Part of a small language model's weights: tied embeddings.
Each number is 500 + 25 x the weight over its row's rms, rounded and kept within 0 to 999. Layers, rows and columns count from 0. Numbers have three digits each. The size before them is the row's rms in percent of the matrix's.

# q: layer 2 attention query, 768x768, rms 0.0336, rows 607-639, columns 288-383
# k: layer 2 attention key, 768x768, rms 0.0321, rows 607-639, columns 288-383
# v: layer 2 attention value, 768x768, rms 0.0339, rows 576-611, columns 288-383
# o: layer 2 attention output (transposed), 768x768, rms 0.0266, rows 576-611, columns 288-383
q607 107:482482481510477519512537525543532477500537542486519498515516499457500512490501522489489454500531490492510509516471481463495518471480555507504502495496501477510505503522523480495497484515506511518524537502524505506511481470516515439467456523495515570485542513512518491518532508513502510514
k607 103:517503496488484488526509476508489458514497498519534509487450486508502552464520451445507449502535515531493498530514454520494493512473508498497470518517515496516494468536503478521481507506475511513524460495429478539530488494506503518498496544547521505513500536469518502522490492498503506505
q608 116:524530460471504458497494495515495508515478508528465510506455512529462481507493502478487480506472517526518487479461470496482489530525511512489510532552520517479523471502510476584517493484470491508482473505483487524501499535453459520529551540545508500554496541492501483506486495502513512501
k608 103:496479526504492524481494488492502502516527479470519534479575503470512488515511486552514513503505492469512500437504505484553505495500498515512526502477500489508460498489491525488510518521513491486515546450537508500494518511499477471498483476456537531485494479521513502496524507511504483488
q609 109:474503467482511505531467522480487507490479519531509502511507499551523503464507517493478460487493513509501501484483477547492472466468495470454496535521499526459494500478512506499493497489526483496489498488490494494479514526491495530524507503520513516509489485489484471527497513526511467489
k609 105:500559538485464503570545511544476491538494483454465485513535448500495418488465509470518515475494487535507454539486531485467521500466497552488467469489482434513504547503504501508493479528503523482503496479480482517475466485474518490504481465459480499514487503487459491522482475520504479520
q610 110:490492457534504541558543510548501511459518501505499437494510497541492496496468509501490515507521512505508501510518515517482509448464526496489496479509475489467482529517498497509511500455524483463532513488510505466448481486522514478501467435500467515484477486499461498548501528500503532514
k610 107:527498502504469484521520521491488487478481521481504490509505492491520458497500520486456486450486543497491492545507513498396512497450499473491480440484499492508470545511537495520484496586515507533497476494514487512507466477492484492526483465481518511519486517458503505526498493495516524530
q611 111:500492512538520503465506497478502523473509454458539513495507467432511470502478492477497507491479459467503527513496543499522528490532456522481486518428510515517480509521460525493503484504490466479481495560477498533510516522482511495504509520516517494516502481487497509523494523502477489442
k611 103:500503544505561506472497495492475551532504457511462516498471528497475527504492510534482490524482487522520503473473537506521472515517489472485463512533504576443491476489492534517509514438520463468503518511514512496484513500503499521501531506533508479529501527473521492473476482457510521498
q612 098:523485516498520506535491404517481513531474605484534480509509460479483495504504497485540507501494547464524535447501472493520486466471484483487474474470476498527492478503479472524457490500522485488504486479501513527501500495503467517500479467507504523554514484487509491546500483512465449542
k612 109:505508484555470521494544504517499502482498516469465473498565460516517458486468542492489470476490508493512482507495492497446497507473520514509533504498508448507482581510485552496520516544517491528503517492516517491520487488481497501514463450440478513494489499476483521506508496539528513538
q613 100:479508517469471487462526481528511483500477455478492481526488488465504493495519494469532528452564467501485505536485513480498492484512451527492502510511497514523546504486476460516480496524526476494493498524488453485513498500536505550481521468526509532524476486490504503462483531505463506487
k613 105:517485510483592462495469513498497547465459512572521479488390502502478543509538482447497498505517480502486481510516501473512485510516510473508471481500504575477520466508494500512561495427503496493476467540474490514503459522491504473494504516519518466535511516435511507492489512492518488500
q614 130:546474484509502508508515535510458508510540462493419495501507531490501488485524526525487485499515549509465511503531491502481515493511510494483480524505559476518553552515462512476514488513486523531528510481482523504516477514530492480525528555507514485490528472501561490477503471482514547506
k614 123:483503506523499505478505471463504441466560485458521539494495540490506541488522498509516524545535523497471476482540513494494551487484509543464545499520532483552477499477509488500496496494520475541473495443461462470510551542520507469506501520542488486460519511549518500516493520479474534493
q615 095:532476519511482464484503489511485479509519556503490485540489510489495494466483495502504514538502537456524543432442484496503541462511429473465477499535480488524460488486486508541486518476532462514523499459502488515504523496457445455513488485518500520466575513506532495554485501497546495523
k615 106:484510490553454501566521479552479535536507514457537485486554479514510463492499490513503469484481500490472484526515508512493479533500517538528524496461521445511502536480507520473504512532509492498497515500478477478478487501484543498523470487445502502514515459485485542519484541531478484513
q616 097:516528511499477466501528496531506520476503510482518506490481519477487491462471486483470535468483472498529527491507456495513523531499488526510478492528490503545512479458510518519498490489520557480488510569501523481494526519540500505530477470511484447493503516464493528528503535483510490443
k616 096:528485509496580500513447492504530526524533509512515474510400520485471524509507480528512490515477484491542513523517483518540484500483495450487469468493526582461515496489517525492580505457483469486458482551466511501494504497496491498498543534549498502518477485479511514509533515485533477537
q617 096:482555463488496517486511515476473496478499434473490490466533518466507501525477503515500509516520478503516516513501513500503475542529549470542508517511490462502487497485541527462524496505464557532479520520504465463514451512488518535446506524464491494470473504529487537466542545478511509495
k617 111:509460502473486488460469510481517464526499497541504551496456544507491554513542481483510514518511534473508559452482480494540502515535448481492476549527527542486494445492486460505457518466516505502501503523495529528537520493538477506498530536544510485486528491527544485466485502465481492474
q618 105:507508488453527479508521494509504500510512455510440493533480539535460495520503544490493465487465495532498494510507526519498506525522494526522493519510502500498534517532501479504501490501478537522476481473496461496497460534504508519518528536485469492496470525500485491441546470493506509523
k618 107:503439476484495480473469467497496481454492494499503542514479528455517530509528472556513528540528510476475508469493487501539515471541510460521519520532478481495481433493503519483436515497492529490550531465562521550501517481490512504484514484495496519485487498520545490492482523520456505473
q619 115:479488527484519513496497539499532470508502481488537492549505490460527443484518455513500507479505467516492520518469523521521481458520490534484486504496506493497478521495476477531497509508547474476470503528478496535482526522462479519507535489551481491498502468488487512486445489513488506442
k619 112:485506526487531483486447531488500508546482513535487486489505507522496488501505495510485503501471501507545459460464505490532480473521493516507446506546513521510523504474508499503503510429479510511498502507507484484489535500484504502489560518551490460508516517447532499501512511537505486499
q620 105:489491472507495530498474529534482506472476526516465501440527532507526486487510463491486486520458557547529517530507473543531490504449577462499510521519478488445511463486493513516499480458469541537524517504497473470487470527500508479505504501470478519499472485532451461514520488468538489545
k620 105:459518470515472532540544472526502435486490482460529524505601495492516509523459497551505486465501498532498514512502512491483459526487469495522490493482486418510498525523503535491482543588503490512489486448513494479506497479495529483562454497461464490494486477519504492511466467492517443518
q621 105:490547491451493461485497447465492502480492496524500490480488499482487504507484524473502517485545532466468508487496494519549519477514488514521474538526509509496498446481496508498490550481505486533452493504485491462525460439492520510489500490506488532480505510565483509480535484482496513532
k621 104:505497482512461511479482519471497472502488509482501498448482522486516515495529471518511544521468465504447509485482506506479540502499521495441525475440488438505500500527503508476470496480477541484533467499516516473497471517505546465502486477467528487507564503495522485516493487520501497472
q622 121:491531488503503477561522495484554490474464542462492542485488498563477528468468526517508478539506542514485483496521486520467536513512512529482468461491487500487479516530514496490479483519496517501524496491470519546490515491518482541510482554504513466494483493493526487495475483517534489514
k622 118:565490490502481480511485488529519470519512567480511479525484496473495473483499500540505529509509506508458510511533499511478512486486526534476518491505502445535487494484465475506503488500478521502516561529480515535522528457503520501496523451503482527522502471513533488508525553533487493441
q623 113:528529486507491534501482512488482519471498491490527499519501490455497502549478490510550560514489498498509490498481479498547503486479505531501516501514500529477465493509517525533485516516480453506484518501486484537509480508489498483517522456509506513517503548516529549517465501490525478483
k623 108:463472480521513480476481474493513492526447517537516515508539521518484538529521480517501480482476483529489549446481521514524510524569522466508475529511507547498496461522480493481487551438537503510489522481533484457480486483513492518494490508505507504488504479523507491474489478484532529514
q624 130:557484505455514486530462509509531458516541512511490499483473538536438479542520490480506487487483515481468508507532516487473514521528539536529495472504496495521548489514528505499517524566465516519513482475490516509529483475539492478518532571506498492492511504509528500493538446539490490523
k624 123:490511479478496535456463486450489460523535486527512519526487523494516534520532496538512520532500514527494509470496455508492568461526494490443484545493526455503472430503500486483496481467473516548530517491484509533528545497510506433491511459570526490467482468505534496500507520496472516469
q625 110:531462467504490520557492478532489492504482537493486507475466468536520525494481492446473534529492496535540522497535462505506505474484475477453514485487486483536478481517510529514503493464489484471528508501512529517480490502502507504551501497532508530512531531481508466546505547509490482467
k625 110:515518510514549502523495481504465563501492492479486485495509489503507466464451506498473483491483469492519502498535524489495466517470505508499543468489519531463512564506525505491581457523510452529474506531459482501522501518492487510519477453452492512508490474506466478484518486516517493479
q626 096:428495510500512519485500496479487534494544445502494499485537513516488502483464493493458500491521443523530511563512498522519499516497512493530489490509537517494481511488514536509560500494486502457448511551523517487522485505521500539512486533502485515475460500513490527463551547475480494465
k626 106:494479520483518496484454519507542502499516499529509547499492545513477537484533506496493513523500491488487520441494520500551512503528468505538482500497533562495510482481495509501494504439505505493501559513568492494486548518520494497470518578555493488485473486535529482462487497485493485479
q627 096:498458527508483503490501476549521478519498563490524501541467500511509485481517519485504469534499532506527506495470456500499545438490526472462481498518549503516488471482482476544484495525500446535531513502508504485496516475464467484514490518516547542471527496514528478555486482518517507500
k627 105:488507504523492526544532491534498512475499500462508457487526481510514475494483507479481492479482491505476456538530509480497502510475504527507518456470483456489490562491529485500522469535495480498492519526489470492484484511486514518502490441432503496502491505462473553525481526529489492545
q628 098:477518517492501503494501445490509502507468526488530474545483472507475501485535499521521513517473503442520481478478487513528495474530449494493498537494487515500455462516496459513480523516535429495490483464489457535493526500484486523490508476501519581516503501490497459484442513532492448507
k628 101:505523506556451528530536449499472513528480505482461480533575501493504502522469506526501498502494489493490465483512510468505492504484512549496537501500456453490491545480507535471505499512504516487499537503529481491453465498468521493514481421463498528500493496493454517494512518558488490507
q629 114:493485548526526459514493501499498484471470487513521485532508495553555508498487506525479485536541474471496466491502476507508479483494477502485548532516495525505456483497477467540513486477555456471512471500499502526452503480476504521528509576521540494515518512511529493519475518487512540483
k629 115:507532532510505472509496580498470520475507520478468482478509521552499410470499529506480489538481516452458452535527526474462454523464506529504527493467468495491529616489497494501521470549521488517471509536481489502495464550478496546477488456472494482506477512476457480504533503499489565535
q630 101:509548421455474528500521523526539489503524460493486501441515504475488505525488503482532519464534469508499502512543471460454478528527495507533487491532493467503505480530530520462472518515488540538471485491478468475517467483509461505503513493476448475498528547522469552435516521505522475477
k630 102:525491509482477486493455471452533471506480494520513520474446523486478508524523485471518515499545491501497518512494501507517520491522503470535484532494482543522484449516500475495509498500482510482512474547467531506550487467504483488511502492516496494496479495496491486517505515508533504507
q631 100:519512479534502519483490502507496499541480485483514490513513448523524518537538488505528516468489459501502503521537499496497469571523509523509512477509457504533530510506496499512497476470497528468484493524512503499508462503545512537491525490544453457508480539488508503503469512502489508510
k631 104:529487504490505463472436547480493510515485480544519502465476511497460523516494510485490501526505490497530528486479513547556483483529466471509457514506514551495481458492473525537522539470494498463491528536532526502493525471502469537524525529525518508502468516514478518525501519462490497481
q632 121:497524489525496492473510487484508541519521524466547507469521421438512517508517453492548541481475449480524496501486476452541505504513463482509518537487470496502485513499492541479503512496518477522497497563508473525540499507484504500490498444505527483503535501503489492501478530513500474488
k632 113:486500496499523487516476480502492547532486493503474492495434476525500525496479477485484485496484457492516512536491492505519460493497491480484471525516505519496501475521487523503534506468491489483498449510484497463507474465476511540479508514512499496539488517436514502477474502471536457473
q633 102:486510491496466532495528510460488498528523436486491499453539524475505507537485484493533492460528455488472517558517482504497458540507569476556492510505472474480529478530522537463500552512440566522458469517526476466491477518514535492481510498468510471485487510463458541470522508469510521504
k633 119:497483522487499485468490508479520470524485491527535540504439522497493550506528464494510508508549503491508533510507494513525520515537463490486436522516523523520480423492499472523482521474516492489533474507475509492495502486550456484491517533554512492512489500522551471483518500459532519493
q634 111:507473540538505471475505493492467508479477485499471491534513478514574495492522515501515509505496490498478520484535498535545506458516461518496535518523521503415476545475488502535502504501546477493504467479503446509513481501484516512493537476512510514477469473512512474473477525491512535502
k634 108:499490521518487501505521518549475499471458473476505518493545469474535483536504516523484514488506483468483472468518549494523489532534472519505532528503466500513493536494535497485486528501544466479487504487536505461456498507456530508485502522473489459496502508495460497469531499471474539530
q635 099:518498520485494511528525481520466481479505526474507490510495497519504490485496541472489467541473546502526509459513510531492533434479505460526475470498484522506465498444513512526507508454542474482504499476511535505499509460504469477499454495538473548464479511528536479517490489489518490536
k635 106:522498487526436483529546527517484483495489503475486471501563504480499430484456525509487505494493507533477472519502523504460490508452484567502522472457498424518502561468506533490509468536506513476497511488510502474477472514506497507534470466468530502503488482500462537539509495511494493538
q636 101:537519520493484485517481515542489510479486478511508484474457475494544498492527528488539538488521510509516489460515468516504505475476405491540498451529479500513480480487485510490498515480552495489513478465517437445515531447489484504503496461482492479519510510529499493534498546530572491497
k636 106:501534496516479496527540520502502499509501515493486456464514484518479465475461512496498475486490517507476487582536482507467464489482534491517508485480471468507510530496523504510558442532508494491478465541479515486509475530465545496508469475440524481510530497450474510532492482502533502539
q637 108:516512472472508512489493539465515483520495503468528500474512486552500488525491508540489521503484521493491510490509517497485572530530505501528496544478478484505489534492475505486508500547469495592516512479491499492497477489520498451509519522489513502471527478490517506488488488556550502552
k637 103:501489505513405534525513441473490458531498503470463504499522493491514501511502487507534500531505509501495477502541495522480518495506483530466485540556499440519463499531519496497429513500487497513545482461510518544497520474495509509503489461479461538460518490533512484520504486496495500484
q638 111:502542449463477473481545505504509472487493508477515499432516503507488508520505541478520512506511499520498526470478479514486497525549490498559505528536470500521510462496512502486468530541510553513480483514504459452525484473514462534494492482469506504519507519529491468464559526491551505537
k638 106:508486470463473499475458497461519481535478508488526492456440528486485478505489470509507560503530538492486506508529501483491515477516498508498557533501488506503504485532492486500512484512502536506472469530471508524533484496493541439496505453475456521518515456485419522517493531559504479495
q639 103:474521473503505466500471533525487505465511453517502487519483501535571468520497489466485472526523471490539504505475513523547508474455480525532505450481488494495528474493488488543511484488493496492504494509503465470511514492455517520538531524510513471515478499506496464536477523498500503510
k639 102:471511525491488480518547504516449519451451486465506494511583492522501443465483508544491485498469529490484469498523529483450427541457511473522483480498473490474469524516527547462481494532524492516452514500555528463499500522470498517485471475460501519472529474496470480467503502461520518537
v576 100:470441540535475491494529504522521509504496473522538492485514472531488529495515517510452547503479501462416478482553476480461535476527535523460517485523470479500488453522519493438487507502513500530478491457515477540485489520492495496488511501481456521536516507473502501493509494485516518511
o576 106:530533522470543499472461480492488481486492479505515493483478492525435486501516501478515532481475473536540523496513541462437467506482492511497486486485507577530512525491487458514495494486510509480538500473516550515531482493548502492526490541493448508489461459551534519540482515497503486500
v577 096:513534461508500461536492526510481527499526500472489492496530498527532534496522498508477496516500517537532509499504477491489490537513536518480447510548516503498507472521493479520483458491515536468502507525500519514510503501463491497520473516519535490461511509471521477528422491531506528433
o577 094:512436479506457508491530491527537451508518485530466559488481494519491527482505457536503529524489466512511507528481493503503524528547474487530552472492526485511504522432484465453509514504494498477505490524524507494522478533495461501483503485461473487551489516525486528498561459472492478522
v578 089:479482513508501502467510522545480504508524477488515478517508519509487505518503521518490505491481516484484531487495510464519502463537547510467482430505499548527549517528485511498477531487486466521470526466494485537543498479488470544492505480496475473526474527488501440462526486504511476529
o578 095:529520462496471549506482490450506511494502475471476503507484515512434508501504516458503472508492437498490499499491507534519563531480490531498479466491537494488450517517489494468484486499520530450514461493515494542480512504508538502493458504503507490443520505556495519477478519506481510505
v579 100:482519514508497525480484511526502443491490525440478516494479495497515494523515532507473541482505517486528501489503536498501547504503479496514475497499542497539489513473479481503480526530533521545528516520490488478571515500542451493483507489496499517487481514533511480492510532481520518530
o579 109:507469481507476506525520481463527504477480434504491479568504470497493498493512507500500455518498481506490512468512494500522547535473503525496491486503506463489467504487504533489500503517471531493484489500532490497449503514519559509535489485505498464464520545515494465462478527540496503490
v580 089:551516418468498526521485483447476510484505485466468465517512523475461446506517506489532515507524465530515503522466512544533531537515537506510526492456512482471484506451504517467505503486491535512508493505499482480512486519451516488526544496490521490463425544467497519524534519520473522521
o580 094:418462503524482488504496513539513496554509490540514490496512506538530529490495482516491521479523507464529492510514506493488489501513484497485538516513484512516525496477531496532521506512466463498446519505462490478543520519477499519510535476466488514538520514494446497480506466469560506484
v581 091:558461481470491507487543456530494536492505502516469505501508512536521491490486522493475519485489496515521501502502502476480494495516529479552536513482494479513506505521494530502479508522484532535516499523523504508533533491533439491502472444513448499481477547514487521512481529505523505522
o581 096:504515444529533508495513537491491437478497495509535453524519503477479504472532523522526474479493467511526475470485512480497537478451454488491509464526487466437538480479552503549524519519502479519490508451435511455479516516482559541545499451488531468461512505485478496450495517516540494517
v582 093:492518457502483455517497498528499470527483530526480497506522511464505502464497507533464446519463488529452492489482545508503460479461511480528479499488525509471490550497486502518490475524484474480522479473501481476518490476514465491487489502489549511494493509460506519502483514495477519480
o582 096:503495511483512518496530504468518550501530515501480499489488500524536494495500497498498483472510542446523507528486526501541501520515468475504500500527486461508521467473498552538515525515454534521468547504492501451466501513491506529462512487495522558479491530485501523467485500498484513520
v583 091:487527529487492462495482492518486526479535485480472511499522549493554547450514514515530457479484543465531531476525478504495496562520512530533506471499512510537484456537455544510484538504508504472493471487515499491531504528493463516496481511452515472517475560507499526478467437495536508506
o583 094:516459464531494552494554512502493485490508481519502478492534505520501503548519507479482510530523481544510497532508476469528495454451499475511506466505536513498509521502482441479529454529516518477508502518484517495523474501506482488543521473527507492502538461503496485517483515516513512520
v584 089:542467482533498504469494484504532489512499471517520462535488454521476496525519449519518508502533486461469480490526505502486429464501512498500491502533468515484463501478550471517502472451520474523505494472497498503500511507441509458509510502528474522505456484507537527536495532499526490476
o584 097:497503512496522480490493534519509512484541510549474514465488509487514533517468500488483513494468525527487506525519530479456494524503484503528522508493475545539509510514459477502499512524482534489519503529560531520535477501522491503484497553469505521514474485514503502520518500518458491516
v585 087:481498479475470524537519493468512489515508469535479557506498496471551486489527487463491456520501494518514482522510496543499498513528482484550502500499554511533542466452512465536520473480497504485492504517484504485492475525443512514449509543507556524471472505474461518452562516514494478509
o585 093:478472488517501476536499508565526475511479531460486470552498487499495496500462511516469497540528480554495512529474481485519478473450509495460538540489488477475508469526464498530477491487543464500529514484474457516501520497476533487559456488495482492530477509470475467525506468500509504498
v586 095:507503525539469536499446523484455450506480503480441514471507476523515523524488527458525543505520461539493514496510517512511518464486500524508489530524492510538535485512490487523531488522502513471516504513493510522447495562491537443456525521521502510496500533473445480474463490509504565489
o586 098:490494534451485513516504488493518504484471412507526503496475457473432501473479466511484516521520458525498511507527534490491519536501521540524526481469548511537472529495485506493523515467460506450502522507543494523503452490526540511494484521498462467507452474535496466500493492504495486519
v587 090:473495530483501489502517492502525518492528501504506526536509498486534504500482511493493523496476501428494519502511525551514479497513523491481504485515549493496493485521465521496484479516460497523435487470516494472493520455550464502494457530501494516502490499510466527515526473476560477531
o587 089:517536501544521521511483519454485512502496549481458510485508504494493486526490528476475480544518506491477516511500472484507486478453487470489481500482472494475486502525524489508473467466500513480502485508486491515533519505475507499498529508494532516507559507455505538546517498507484523540
v588 090:522483512479504473478474491476497512499490502484488539519521513480467512503504524499497530520504516516548514526500471452491497504443483496492500524538532500471475477453512470495502488477502479537491484522503499448510507514482538493502516515510511531498526508501522544520491515510490529511
o588 093:488470524542520481528503514529491480485502461528518505528523450508508494483490433509506501493508506527488485497537497522502492501527489519523509531504545502498508522496449472497507475502480492460505514496523544528550524503529476492490495500476431497497477510470501498470476469476513506462
v589 085:494522504519485486480523452483499524558519481501494472529497526508472523475490458493531509543458447510483504482495497498499497525498492515450527543514516504481465444504485543492442453500498523529516514481486458512477503468455538515503474466533518526502515526565517470561480464492502517493
o589 091:501492494510487494510511502492527504472524489534515514432486510480484521476490481468500540483533500534494479535575555506506525484474482522514531473499474499499516544471523511504528517503519513544482451529508540465504498490547488521548471488462482479524440512532486511478518513523512485556
v590 093:510469563493472445506506495511490535454502471566530510508519532482475511489498479497516499506482509480488482496548458486527472466534520468504498522497540488479449466492562498451457493503529502459449468493521517462472500486485549504522527516459506471512498508468493527502508498518496526530
o590 100:477499508518524526512453541474486502520532514478459527475505469560520467514487519491470497522490539478505499510480495535442479546486542474512491535484523535518521483534475463483511474471487526475509524536500541545523476490484476488449492507487498534528523497462507523533520489457479505457
v591 086:543509455520490485530488555486483501507498486447506447503500519480496511543496492513517462537472488486543506485426479483485486459502527474515486499480540474510497474459475504517477494476485488487499505538483478485505485485493501460510485515490556487503522495529519490517486517502532502532
o591 089:447462542516470488514489504465502517488516495528481540475500498527468458501462523466514478526481506501478495515504517542460531561500515473480449513465499498486502499488495486470506545507500543509487497505564509507523483528494490503452474513485490487456475503485457523496533489489461481447
v592 099:479531441532480508519519541496540496510487505527506412528469498500451496539522512502478499456503473513499483497454495432481512558510463567476483487522457500485495509523490491506519507504440497451489513505509532501484497510506511494522495512506566506493441557488510474491511487489458494497
o592 095:505500521505488487497473479537495491553503474461439506537507487483494518486498481490485529500509460546492535521510466525540494459519542500474487521463497503512490511484471504509510517528509490498504556489513488498515503475469513515531459477527473502468493507538504490501482489471486473540
v593 092:520489474503480504507506511498536496482532488540490554516489537463527519485517502515493492468472517490491523520513447503521487565480479483462491522474500496493453436496531489532501494503482449457502505506518499455490514481445531542530489527515548497518545512449495501515539463483469473495
o593 095:463511529473512470491512494521484480531458503470478453484515424541505479508502524496506481506505549507511493508470470492497471470508523448526515533490474509486551467506485478542484462490511474519460515502502505503509499498474473462486538537489525539519490511490491520486518446500503546501
v594 081:501498506462502490487536455517527512478513514507503494523474508496494540495495513522478505511431525526454531511491454511481513433511525482496550527533489502490500464510512470540488493512479513483497491477531511511490491487492499495472500453514493491511486513519498487518481497509481505497
o594 086:510479472453487502556512547490513491477505433502488468444474501518473517483495527502505475482505452496477475523531528472463525547446483466558522454484487530490512494514515504485528515528525537486477458501546517452498498518544483526509481518487494500456505533504488495458490508541509469523
v595 090:471489516492517507470477494482518484461494520481505435507481481526481480524460511487449544511546440529497522490475500543497509548492500497507476528506505510481472514507493518498505460521511516534515494511490481502465495529506482496487505493542488525494504522473444517519445545482523498496
o595 093:513481499513504458469528499531502493538557490544523504465508482468516489465508468504538513482443534507480519500528546483482496521510450504511520498503479512524540489471529554497520554520489499520426500479509535503469536503512499518488518485487475491522490489494523485452539498504495524486
v596 090:474497520505478494496485533472510492530485505500496463513493524472500520537490481538512504510459504543447522477450472517519499482526518518476543524510512498455505531449505457486474488508519489556491510511502483512477548547469556488499520510504516513487542494521471531499476533510451527561
o596 093:462475528507478463545462477544528510500502446502513489450495469538512507475483451488504516479518519460509502528526561495463474515538538488505533516494504498540533502488493515508516530491504525490482487489508515492515488497512471540550480517508435506510477518498490497507525479464513503468
v597 078:536462541457511495441484492500497495466524517476459484487493447520438474516529482490473526521508493497517511508480499502511502549508486439508536518484536514535469482506560490521496504525490556467494506510484487500470529471493507539474487477497479514494518538488480494490487514477514494493
o597 080:534482449511510485508497543511509480481490427514544533496524498478503514490502484529517475495509486510498520486487519507486535511471521543526492470525506490504496494488485511484522497491515467518516496520507502460480498523547514562543456485453469466473491482504487504470504535542473494509
v598 084:467494539500489522503455491514502517510561504497509475465532522516464534509481485477490465526509460505472535497539489485516523521480490522494525521492461511553515506467477482528511536500560543531487481513471531488525491540545482507503539450501522507481535486491513535514525487470540502490
o598 086:532513482502502500489531509483516542433444468506540477528499495499494479481566512542515479493510502502523482467500538507516536479472525503491500483516522454482493524503540517504482505541492504487516474498458479496465487511523489487539439505507500467510513494517534477468465534503505490516
v599 083:522463540555468484533515461486529504493533506551515512492506466504506505497491540494523535531495481479515471490467481521462523479452533510490539539509506481545480461534500516513478456479517517459472511511491495467502509518533509493492506504503474468473522554516482499508459524517507500504
o599 087:488486529516500502517466511494483466481525502506457544479519477500489491530469498489457499560517527515476516503495499478461506534493507521498489518465528540493517452493490471474508515498488569497532524506530553533527470499521477464481486531450511489527491474495504513549546473479487475476
v600 087:528490456492504495492457489496514512469494509509475482446481463527457494454475499558455474504507479517487518507492459526504476539496503504478502561491505499479443501502508531495482465494490514462533487550514507523469496461492488526506525465487559462471531491494496521497478500476488496458
o600 091:503485463506511488490516546508507480484511451501521507507502504492497474484477472513547506459500483540505487526504525526529528489484528506540506475514492514523526488466521508540519523527522521545513488495472508486457480511545479505528433514472458494529435498490495502449488534503483484523
v601 086:497491514519496484505478504565504527482510497525522541486468510522515520490497492487464491472506510462499520480498484493471491508509524544498538474528436512546477473511483482509508482479500493499503454490510483475513506486570533469511497515491474476526488481482527454486501493477527492476
o601 089:505497527521526513497520481499502509510437488487485512533505470489511493536513526503484467550498504525537493496456473466497477471478496462461471561487527481477529512505460424508457463504496499522555529511475466514520486494463490468513504526533522477498535484488525477568522501513504491519
v602 087:461531484534499522518471504548520502491500489470525486540519480520484465530513465478495471467457523520557499517509473521527496491509488455529510492486485511495525503495538478476485509508478446483473507518506473503535528485430523502490492512486510482513552519500540530507534498513495491510
o602 094:494513568435507470532494489454507556512489506496528508490503499530495480514466536493513468481524550442497487489517495537495470537528535451515466513507462508522452514530503536506496475501522500494476460534541469501457452487522476529485503556513545533503476495483504465504453497512489510452
v603 099:481477510500512498496486535500478486475510475445458466484505514474501476492501496462477486489493535494485516487480483498489522479502535535495463440510462470487484518492451491452508544494544523504503525497496510461488512487511467499504531528507433461547573456546585493489545477496530517497
o603 100:454506520502507517505478508505467495497496467496514517504504482556521483547519490506517508533501460498494496480494460516491499473520511486479508526517522506515486500522482463489502488516489504487518494516525499538561498498502499458442521502496502495503507464476468497538524487476501499466
v604 092:524540488573514498524477484467478477472493511440489507514511495533501477571481501466501513469562506515537529524481519467501496545496495489499455457476481527510499490500450475514517575500520488490511511519477525501530540534526474503533515449477447523539461567548524516485476506539518492499
o604 097:470506521452479500499522449545475473519508431551490501560547491468503500513505480524508499523496448546504504484528487489522484502533494517501476512509536470489504518474471474498514498478482477502478543492567527537520469470477518492479510487501521479453525466510458459489499500495508518491
v605 096:512513519503516468521566479503530481526475507538505531494479500531551523560502502521519533490502498488502486469487531454473514494507495510455496434520512500527420435527532490537487549494490488544506526512504558522473468492480490475470459499481470552503462495462471498470533465521492513518
o605 099:507516491502484523469494470505504451493487457511478515493487487469434490484550493504497483499518484531493533512486497473444529497493496489499483468494515548512495514502447473473522479495515472492518492479534500500539529493514515504516508558489507487473539509545501505476508508511501531473
v606 090:488517494502480523518496532513494504476471530464477499488491492517568522536501491483507481503521481539527505507451452513474495502502451504475483533475512499513502503498416466480507524498499505493518477520479453494537477507512490493474498502519510505476541491500467523464490531529482506523
o606 099:476482511505474487517548482525531532462480431528516483513514490518499479479518482513532475497504486497502469513548518509522528516503538473519540480534497429478498529480537511488507507536520528538462441506515482474474475516507505511517484476529489452485496515528468451496485515507504508477
v607 087:454510488507486524496504478474466497498545514466557491509521463497432464484526459462473493481507496489535535495504529443492504525496495481505480479499449479520485541522518479481518482541504502535476499487518476471455526483512511547527539539520523529493541519495485512495556505460461548523
o607 086:529477481486510478479498498496539506526464537502508514499470532486529533500488479531505501476472514482495492488524464574518498490547529526479495535534525522506468550490544522439480493490539456491505442489488501523509530502497485499493459489553436500529502504486516477502461514499485483466
v608 089:497473531507501480484496549494511500499504494503480499533518474497472474542512480470508502486506504524496572520478516534462563539469498488533440460433522507522489515481472508479474506514450549494501493503491507506463509478519478471498492514492528526477506474507502478477509491490510483554
o608 095:524535478514501509499520508507492504492483462508524478523489487486489488461485535516516476515471424567507493496489508522551487477468486500507466506511506500500514509491479501504484475505534491514500493489493510495480484520509531492538494496522488488486494486495543485524481540504445523514
v609 094:476513495499491437490511535528480490459477534477488492497493481489474467506467498479484509462492504506462490503493457548517513448530481537521456535507472500507518574566513509462506526497509542496489503509512526535497508484515530488534506538469515432497450454507473514493477483542464478518
o609 097:482541526441487521493475523491479564531501439514522520436478559514516481504496490502503498470516505463526501506514540521451482492520477442520536448499468538548482506490521488474503481486489494490491484493508475483511463512502467546540522513465526503475490498506490523549472511501509451495
v610 092:484542479515517584444475506485489485529489515486512535511475525486534487500502499489530489497505492438482504489473507491493527511464456522585474499510522494525506499499535473474513487481476417519504501509481509489491499544492492461480491476503524456490511486517516496513513505518514491504
o610 091:463517527492469471531499444530471508497474480510484482524553459457483490512497496513497490537490548498481468477484485492503514511523477504482497522483489511481482496558495526549512508525464510486488520487510474515477520494465513460454518543488514508505552543478527466464481473473481518463
v611 089:466569426504508523533493528465535447514520514502505492510504529477492504493528526437512488546528497512465451487493491513522499521495524507531504495485500497480555535484479506490504530508507423508511483485480477498520484545513485487484505512489474509481500522520474478523529538496476535517
o611 093:486506533488471465504517459527498564503481518520529482488486504510503514489496501510497482462535461465524494484535514468536499490523459513476484484511453497508476522485522555552488517524457495512452503476504485461485503489498530500513548459518506513480518511531515461495461479517550487505